config.yaml
n_head: 7
rope_fraction: 0.25
init: "normal"
init_std_o: 0.00414
lr_mult_o: 1.4
lr_mult_up: 0.605
beta1: 0.9
beta2: 0.99
lr_head: 0.00707
grad_clip: 0.5
doc_mask: true
train_tokens: 628100000
Each number is 128 + 24 x the weight over its row's rms, rounded and kept within 0 to 255. Layers, rows and columns count from 0. Numbers have three digits each. The size before them is the row's rms in percent of the matrix's.

# k: layer 2 attention key, 448x448, rms 0.086, rows 191, columns 256-319
# v: layer 2 attention value, 448x448, rms 0.0735, rows 128-173, columns 256-319
# o: layer 2 attention output (transposed), 448x448, rms 0.107, rows 128-173, columns 256-319
k191 107:098187138108124107109119179177159123168118130111136117109128113090146183078129145105137111111105132147154145106138160125108114131122139109124138059089161118137146140145168144109150136092128163
v128 075:125153096103143132135141153092125117167094134139129105151131149152108118156145143136139125141128120107123147143149162107098076156131141140130135112133102130148127107133126102135090103156105134
o128 089:153109121091097146129163141096136136141128136082118132139140155145113112123139147111109125108131084129143122050131138174107108117142131109137127108151127125104132127131119138084160122136171147
v129 095:152092139131152133125188130098140150170159107132114121133117107144127101161150138159158161122137110154141142175187101105109097122153091188147104165092113156118142130143122118114159146123158081
o129 100:079147106165180144140089139144122103195144135176154157102133111112132124142112164117130149119085123165087158164095125152137140094116146104135204144114127083112142116177096136122140132134131126
v130 083:163135089143088123148141128140101087159117109126150143120133122126141150086147121139145137159172131114133181100118171132128050142123128156126112130141110147148114114136119085075135151161141119
o130 093:171109128102096137108125106129144184131155130108119112145158138157127112130132108140129097125083099119166110079139118123166163128167126148143115117120115150123145120131131111085119099145111126
v131 098:126131121146137137151126119103180103135101118138109085086088137177098158146124110125136120119129140096096152139151147095146095119121114150133115155148108143076121147071126098124113115127153142
o131 098:135143118124085129084145151094129150143162145119111115150093118137119101115096127209082125130112115134129133109141124157153100151171117109145140167130132133112128121170152094105151145100148134
v132 087:070143132132141106144124153092127132114071150133088113134138124107103160144114161146151128122099171113154095126164117117117165146125126130115091100130121107084147119120153078151103109118144104
o132 091:116131093091154126090161119109120127126105154102107153127102140141096151152166130114130144168150138138118144135111161150118092150106124096119130140126163129091095142083118146141120163138139108
v133 086:091139147121143093102114118163161115102130137092160102113124117117120165094148128122097108126117142096120118087121101143127166125149166080107130113139154078119131163143115188156107139115123127
o133 094:106147141150150108114109116128122094101099136142125107158117103119142144082120135136114130167149178139103118175122167109146121160139108129097098128104146117113136128141136142152092135136093124
v134 102:111128098135102075147119122155081186106162101123130126123099106064154157136130136111143129108151165173101119143125138165111123128171106165120147191112092110155126123140131139121127118109152084
o134 104:107146143152138148167146126145149101089123164099124147152107129133124097104117119130113091142115140127134163105097130145167151129120119125108115088096134126121185151114153090137106112147080132
v135 096:143133139163141107113143130111175138140119147098189147132133115116123136085139114153140145171133122128185180125163121118156083073146096152172119127146107166071137114125098140121116140145139123
o135 098:115121132160133124113070124116130138146141090154131098134145156159124138166109156155149103100078133110142101141132091108183167112164126151099139158139163135140099114157124095127139123109092126
v136 096:140097141117149102114154139105115115148147184159107103148123109144122096147106113099161126145090110078127110106124091115118161105151107115141134114142087102111162117126149131132090156095117110
o136 097:146131110138105118138158130101106110117163122134090125102091118093127125151120103147138149116127122118135106157187134138101143100107122131128118152176148143114065157118137119115150125132183132
v137 080:121104123124116161079130144145137098111114120094157124152129134144132124131132117147100140101121125134127084118093110150125057141123098134118128142151134110151147126143178149144150122124135140
o137 086:126155136168130150135083077160121125096092148179142134105146130116161120119105116172107122109129140127108160152104137141169170136106132122130145103155106126159147098123112139163101108142123155
v138 093:136133116129148111104130153128096142159155142155134121125148162131128089122123134102123147154081112112138065106148135149126163168144163102126107127123125081121129129120125110139158120161112106
o138 098:125131099133100132149173162161130115153161127100128127110126133111082138152142096128129141163143098128104137123174163103112127118093121125134117125129109130103152135120150161108086116134130162
v139 094:120160128144133116163111128140129130131079142093133095109116128128095108114094078149123116103125124103096151146081139104127085115102122136151112108132125111115137143128157139170138101124132140
o139 097:099135125161160133115148093102076148121097145168126137129146133140109143115123147162070157152127176153159140194120101101138142178144134135148166132131133157096121159179157099134162148129135130
v140 085:111143080104108104140125132147097116073115143146089111155128144114137166150153125117162137162139143126124090112093164104104159152159174115147160137133107089135131131132116077103105124149113140
o140 097:155107102075107126126177158108166139110147158062093140153117124130106124125152108123137120163118091121153105108156142169130103137126134115097073103144135155129138138130131141093128119112136134
v141 077:160135149156137125110143097138133112149152126115169104124111117145164114110165078124122140098181143109133175146129119142160095107152109134177137109124133169133150144119139160116098161104150154
o141 088:116150142199151125117085139124109132115136109178149128133123093127169138115103147144123101133115141119125134167112074106144163132151149150132157111122128134152133135183156119145128116130093099
v142 087:105144139137171133128148111140123096118127113095147129138139108163079122119095114130151096119110124127090082130117136168097109114109109100101110139121186108117185145176178155150118103126133122
o142 093:078127121153173129108119122147142121142090191167107147123121127105130163086142130142114122128159160135113157130095175099137145145103123140119139137132117128129137137081116127124097137146181128
v143 085:106119157127117099136098102131118117118107091088120118146086132153114135152152129113102147081158166143119092112106100144139121145145138076128134095144125112166162157134186155144111133085133160
o143 093:112139126164158134098141099119128111082096136145123142129108099120155145089114132139109139169121163134121160175104141127156139164140120134113126073123151125119130122138123149148119135139102106
v144 107:112178122123152136102129129122136170091108184098133147112143112155145129191124124139148181127156079170119153131136120135120172108134115097122104112116092143124090097109087120120108144104133142
o144 105:150133099130135205164093070145131111119113114138163107116138107161104139135143106137128118118132164091105118126170076121114093132119155133145125125125145113132106148120093130116110181122123105
v145 094:136116125123121129135140105132088131136124152149116131080125135168106127131115122130165115115139105098083140116118132138125147110144081098107110077164135129150150122126154109120129137116106148
o145 096:118118136153101147133178133090116150116193123141129108071095139090138143121107094142119109131148136093111138107114109116125134128147132159152146124135090146148103182124143108131149141097184139
v146 094:120123128113140139090100155148140107178140085126133095132105113160122120114150163109104127100145130112120098102104111131121109126121142111159155098151165088150175117144167122124143135097125129
o146 097:134115131194129120112139115125105096097145132163129158132086129113158121133069096163128161101099140139123159161116176122145168116151109143114158098105154151124096119175162120151138125118149126
v147 103:093139124105137135146098133148099138133100150146124125108136121153106158147188093134148136163151128138104091147089112123104167087115182132150119122119120118141112101160115153086113121107108143
o147 104:117092124111126109141167159141138144110150155091122151110123096126112136101134146066173140159133119113165128139093139116101138139162135143098112106104163147108148136142134121147165150113137087
v148 085:063141124119135113146081137098136117118087114137152132117154132108129165105094139132124124125115150127124127113126120127105161102101114139090147104162136094142105102130143108177107107124100127
o148 093:177122122079118128102158087113123122072092140114075098138105148157112137158155102114123114126163124105160091109118152125141134171131132125097102138149133135138111131102139098141097161085123162
v149 088:112089135144094107094144159116140135107116138140117134133156117145150149101122101119108115138131177167159139120094107109142122103129124146114156186151099109125104125101099120099127153127091171
o149 094:201132106096133115140111126140137135124141090124102109123134146142128131192121119158179127153132082136185102125143096155146144108112151132094098135176137143157108106128122106138137102113093161
v150 080:099115080141141095127113116107128103102064127108136127173159117064107137092109109124164177143107134133125136087084123089099122131127154109150090103129128146130113136119072078133131119131114170
o150 089:156132098069125145088141113084140148108095129108099111142129126135114117141136098144132130163137149149139104114147120141149114154150129104095122143161125136146103107119129145133118107139108132
v151 092:156132110145128117108088122156115129080086143125169138120125130143153140098122109127108111173146133147108105097110142140139175096135134100133167128150135149150080139132154126131133142109137126
o151 097:166113125158094108119111124116133121067156138100106141103102121131174136107110102139166124143146133110158126151119104090162130137161129140119106127136127168145113168156166084165127140100111148
v152 098:158118148129151145151164145138105172113141144136145132129156112140146155119120118130137143188075086174146117176222092137105162104088106148145123123136161144133122131170134126177117113132099099
o152 100:137105138141120121166091091139092100108114136176138106092128159099153146178152129085159125086129159102090157136107144133118135096122145155138133155148129131141101116150139116144128139103149173
v153 096:140167160108142130142122082153101157107151123093113121104101125075135151128135137106115100129136145175105189167079138117132132119121114136133125099103118107144124099148101132147111129143109118
o153 096:127140177132144118156165101098124085140111124155142092164106112107103134137106104148126120088124174116129095146131136113112141160133127143146145161085154119104136147175123085144083139142105117
v154 096:127146162127131120131144127109099128119158083136133130129107121142128082179129151145107193086122126164136152123165128170107090135121107096151111108123071129142178135174138110115122133109131145
o154 099:103127108105146193104155108096111133170133109145119128138117144127104123117131095144104115120064117147132165134144126180133160114142092105177190062136155137109148109147090141063155136152147109
v155 090:160122101142113124147134107107133147104133121118059148146122117111116159165112144119168132136149147134138166126095172107094108143131119123146128152132103202125102087116061092095109169106172141
o155 093:137150118073111129116153117108161160148123128107115169140127090131102080129147119167142141103092136134159118096148103156130106121165121119103130131130107115144110130063119111126121123158149105
v156 094:132124129115136201073108134131123104138128084114113129127107153166107099133124150123114137105137110088088135117099163118121053148111085128149103076118156078139146138155143083141152137150132135
o156 094:107150107172117160113104095126165131142130151181145107139120143093142126109104087204069139092111157122076151124133180160145154165124142114135161123125086145118149114135110142122109115126147119
v157 096:150111127140138092184132105134147109099147107087140150135138099147113165087113092134148137171137141165143072119132115146123161107130079122125144160144152138115122160156152157138135129129127121
o157 097:138102117142158128133099104132126122117121160158101156110123119113144147142123111116165107165099141127139138168129106095179151128106112175093098136150139142183126127122150097137105119103112148
v158 092:084087117118163097122176152144142133145120162143107109161118106134125172116142158134145142112112097076171107150179118074134141143160148163127109110135124074125155136107122103127130126136120092
o158 095:114130121121167106111142128120112101149110156138138138144106157116116151162122185109115144151118128175093138161129177165136079142114146117087152144108147121118129117162159136119118118118126139
v159 097:137146107137156144137142072115114152127150092150145158117137094108139121140108131118172140151100146124138141126146151131078168119137100124117069113078110160151129115167107132150104134121121116
o159 099:099156093115141134122125116074136094162156152165124062131130115101128132130102111141143111121116150130136131112122121109157151128176144132099148202121134100092132160152115102133131167129131142
v160 095:149137100115071106152133178107126113139112093109109134141123133093114111132073144137087105126117115147142107104113122147128085200112161085092194194152140174115142128140106152118114114132167150
o160 095:102098137101109111142129126137101135148077122112120178136147141163103136101154110153116146121125151133156114083159135094124129093115073143129103133161118140151085108041146136130110077160155142
v161 092:108174102127111139132098131120120118082079147127126127101118145155113143158154111125127127124142165133100112124095193105117115123187164138141102088171097092128126119115132088118114122153160139
o161 098:128109104108092142098190141103183153099185157078092147134126127124116120103125131150098122159130094110148137095131126162147125159186139131114125096135131143097152169127130143094141125116124091
v162 088:158146183116145166124102140150137077158086136117176141089153134160099115097102114129084094133098113105124147123156108138125126122112151121101146125186197124085131151142128165144145119145085165
o162 090:108094153171125113116081125163098098136138121199141096095142181133173158124093130161126137121158152104102116137128148089134129136152119173144112193134110132135118152127158100142123148070129146
v163 102:120144108124118133101116126119123172178148138136154154109112124077097087135138151123144092117106124136115141139127111114107120122136079153066124128119111125101102118136134151165153136121145121
o163 102:056166115137172134167119144105134119165159130136130154131146129130114133153076158117097161131107123161142103160138116128133152113115134100130160154103135051078117158141112115133132142098131133
v164 096:104115135141130107115134083140168128078136135088134119118112086127129169121122171152142176141147167137174176090120094118162149107143102148145074113097107154129121110119104145122117162119140122
o164 100:155156117107145133109109102095148113111132091145129101144145095145117127136133150154155103140103138130147117154113090133150124129160130121126130150128183126109111127152109115147122124156071093
v165 091:101111130117144112117101171127134108143140173118153138141154122190077107140116137124153088146079106112138078146152098155124129107116113085110160180160158102048143137126180155146139143143129127
o165 094:093114127140134109132122157168134145155141133115116185106118145139117147132114123115117139134144091116097120141147175115109148111068104122150109117171148131150116137070129127119120135101198136
v166 083:112141091130100138134140135163135137120153140125092151133133117088112156133120142128183119135106158133121136112080177121126120178143165089118128105123121132146129113116126123117123145152129126
o166 091:138130124101136125153158154107161143116145128087116136159149117132113123122141114140120129133135116129120129081124132149132093119134137136115107108116107128122139151077141158132114089151146102
v167 087:146129165146149139122108107114104143136120104138175101110123112190111123121137085122107134145144126138112135110139107144130124087088099184124127127131152124136136151166131150136131111099111117
o167 095:110117134167117114098106104119086114109149141173135107114116125106163147118101136126125132112114158136163151151107109089132173130162124159153166148136146151106117153176139091139160144121138156
v168 088:120146114148128124161112124104119111097105131150095134131135137092152123133091143151134172143141126096126194135119148111122121126113120155162142110109094141132132106109107062122113119124110107
o168 098:175110118083098148113172123097128149137137122099100107144121151141094104158170105124133119108111102114163101096156100148122137122148123121138125133152128160123107153126135096092159136115154141
v169 092:114131149141110137092135095082106161142146148140151125128110133095136089148102133110084124093129169109110148115062080161131107131132120116134164145100077146129122102125108153148096103090153138
o169 097:106178146134115121113129090117107132117085107155130098150131066135128125106131100170112130108154180090139107150144087097108170157119107108104136116149142102140098120112105128150129140182134085
v170 094:128130128128113123142123139150130161127144125143098120100096151126109167115129169123133114093150105100120158121164166102146111137151144188106151146117125138097136126128113164110139158143139147
o170 094:078134143120142135134101161135128136169095179106169127164140173132127105123139188125086119100118093180111132101121143133140088124153144107132123144085106111092180112110154153121126117122139145
v171 091:143163166118139111150151125145145133157118123127109130110099117159088151125154071126121116132101147133156163134153093108116150114158132129103144109180170161133122135131090159108105145114177169
o171 098:083125142136180098141112141132105102150151120150141161097141102139136165137105146129147144158115135148134134179113114109135129104152117148124144158121139115105112127139153139162135123098097095
v172 087:134101124116113124117083160114124080113128131115129127165148152157116125137121140117123124119120117103122072111095114145141124150114136088128156106156131113138155129129174110158128125113146121
o172 089:168118128148075131126139099170141138062106149114095164105099143122165115102118092134130126147165112122119142117159179143137126148093116120132096093167122160155102135084127155129104121138154125
v173 093:116158105149094137134127111107110099116120121126158161134141147134161094124104118131137144091122125106110141065098163164127143165123092089128108157130142164088129129134161150121120160091154147
o173 098:095150099131145159104109145126166178130128133128106116170142103145129100082135134131083126146144121147127126101125121122166159134118130101141151135124099153110142168099091136102139127140124122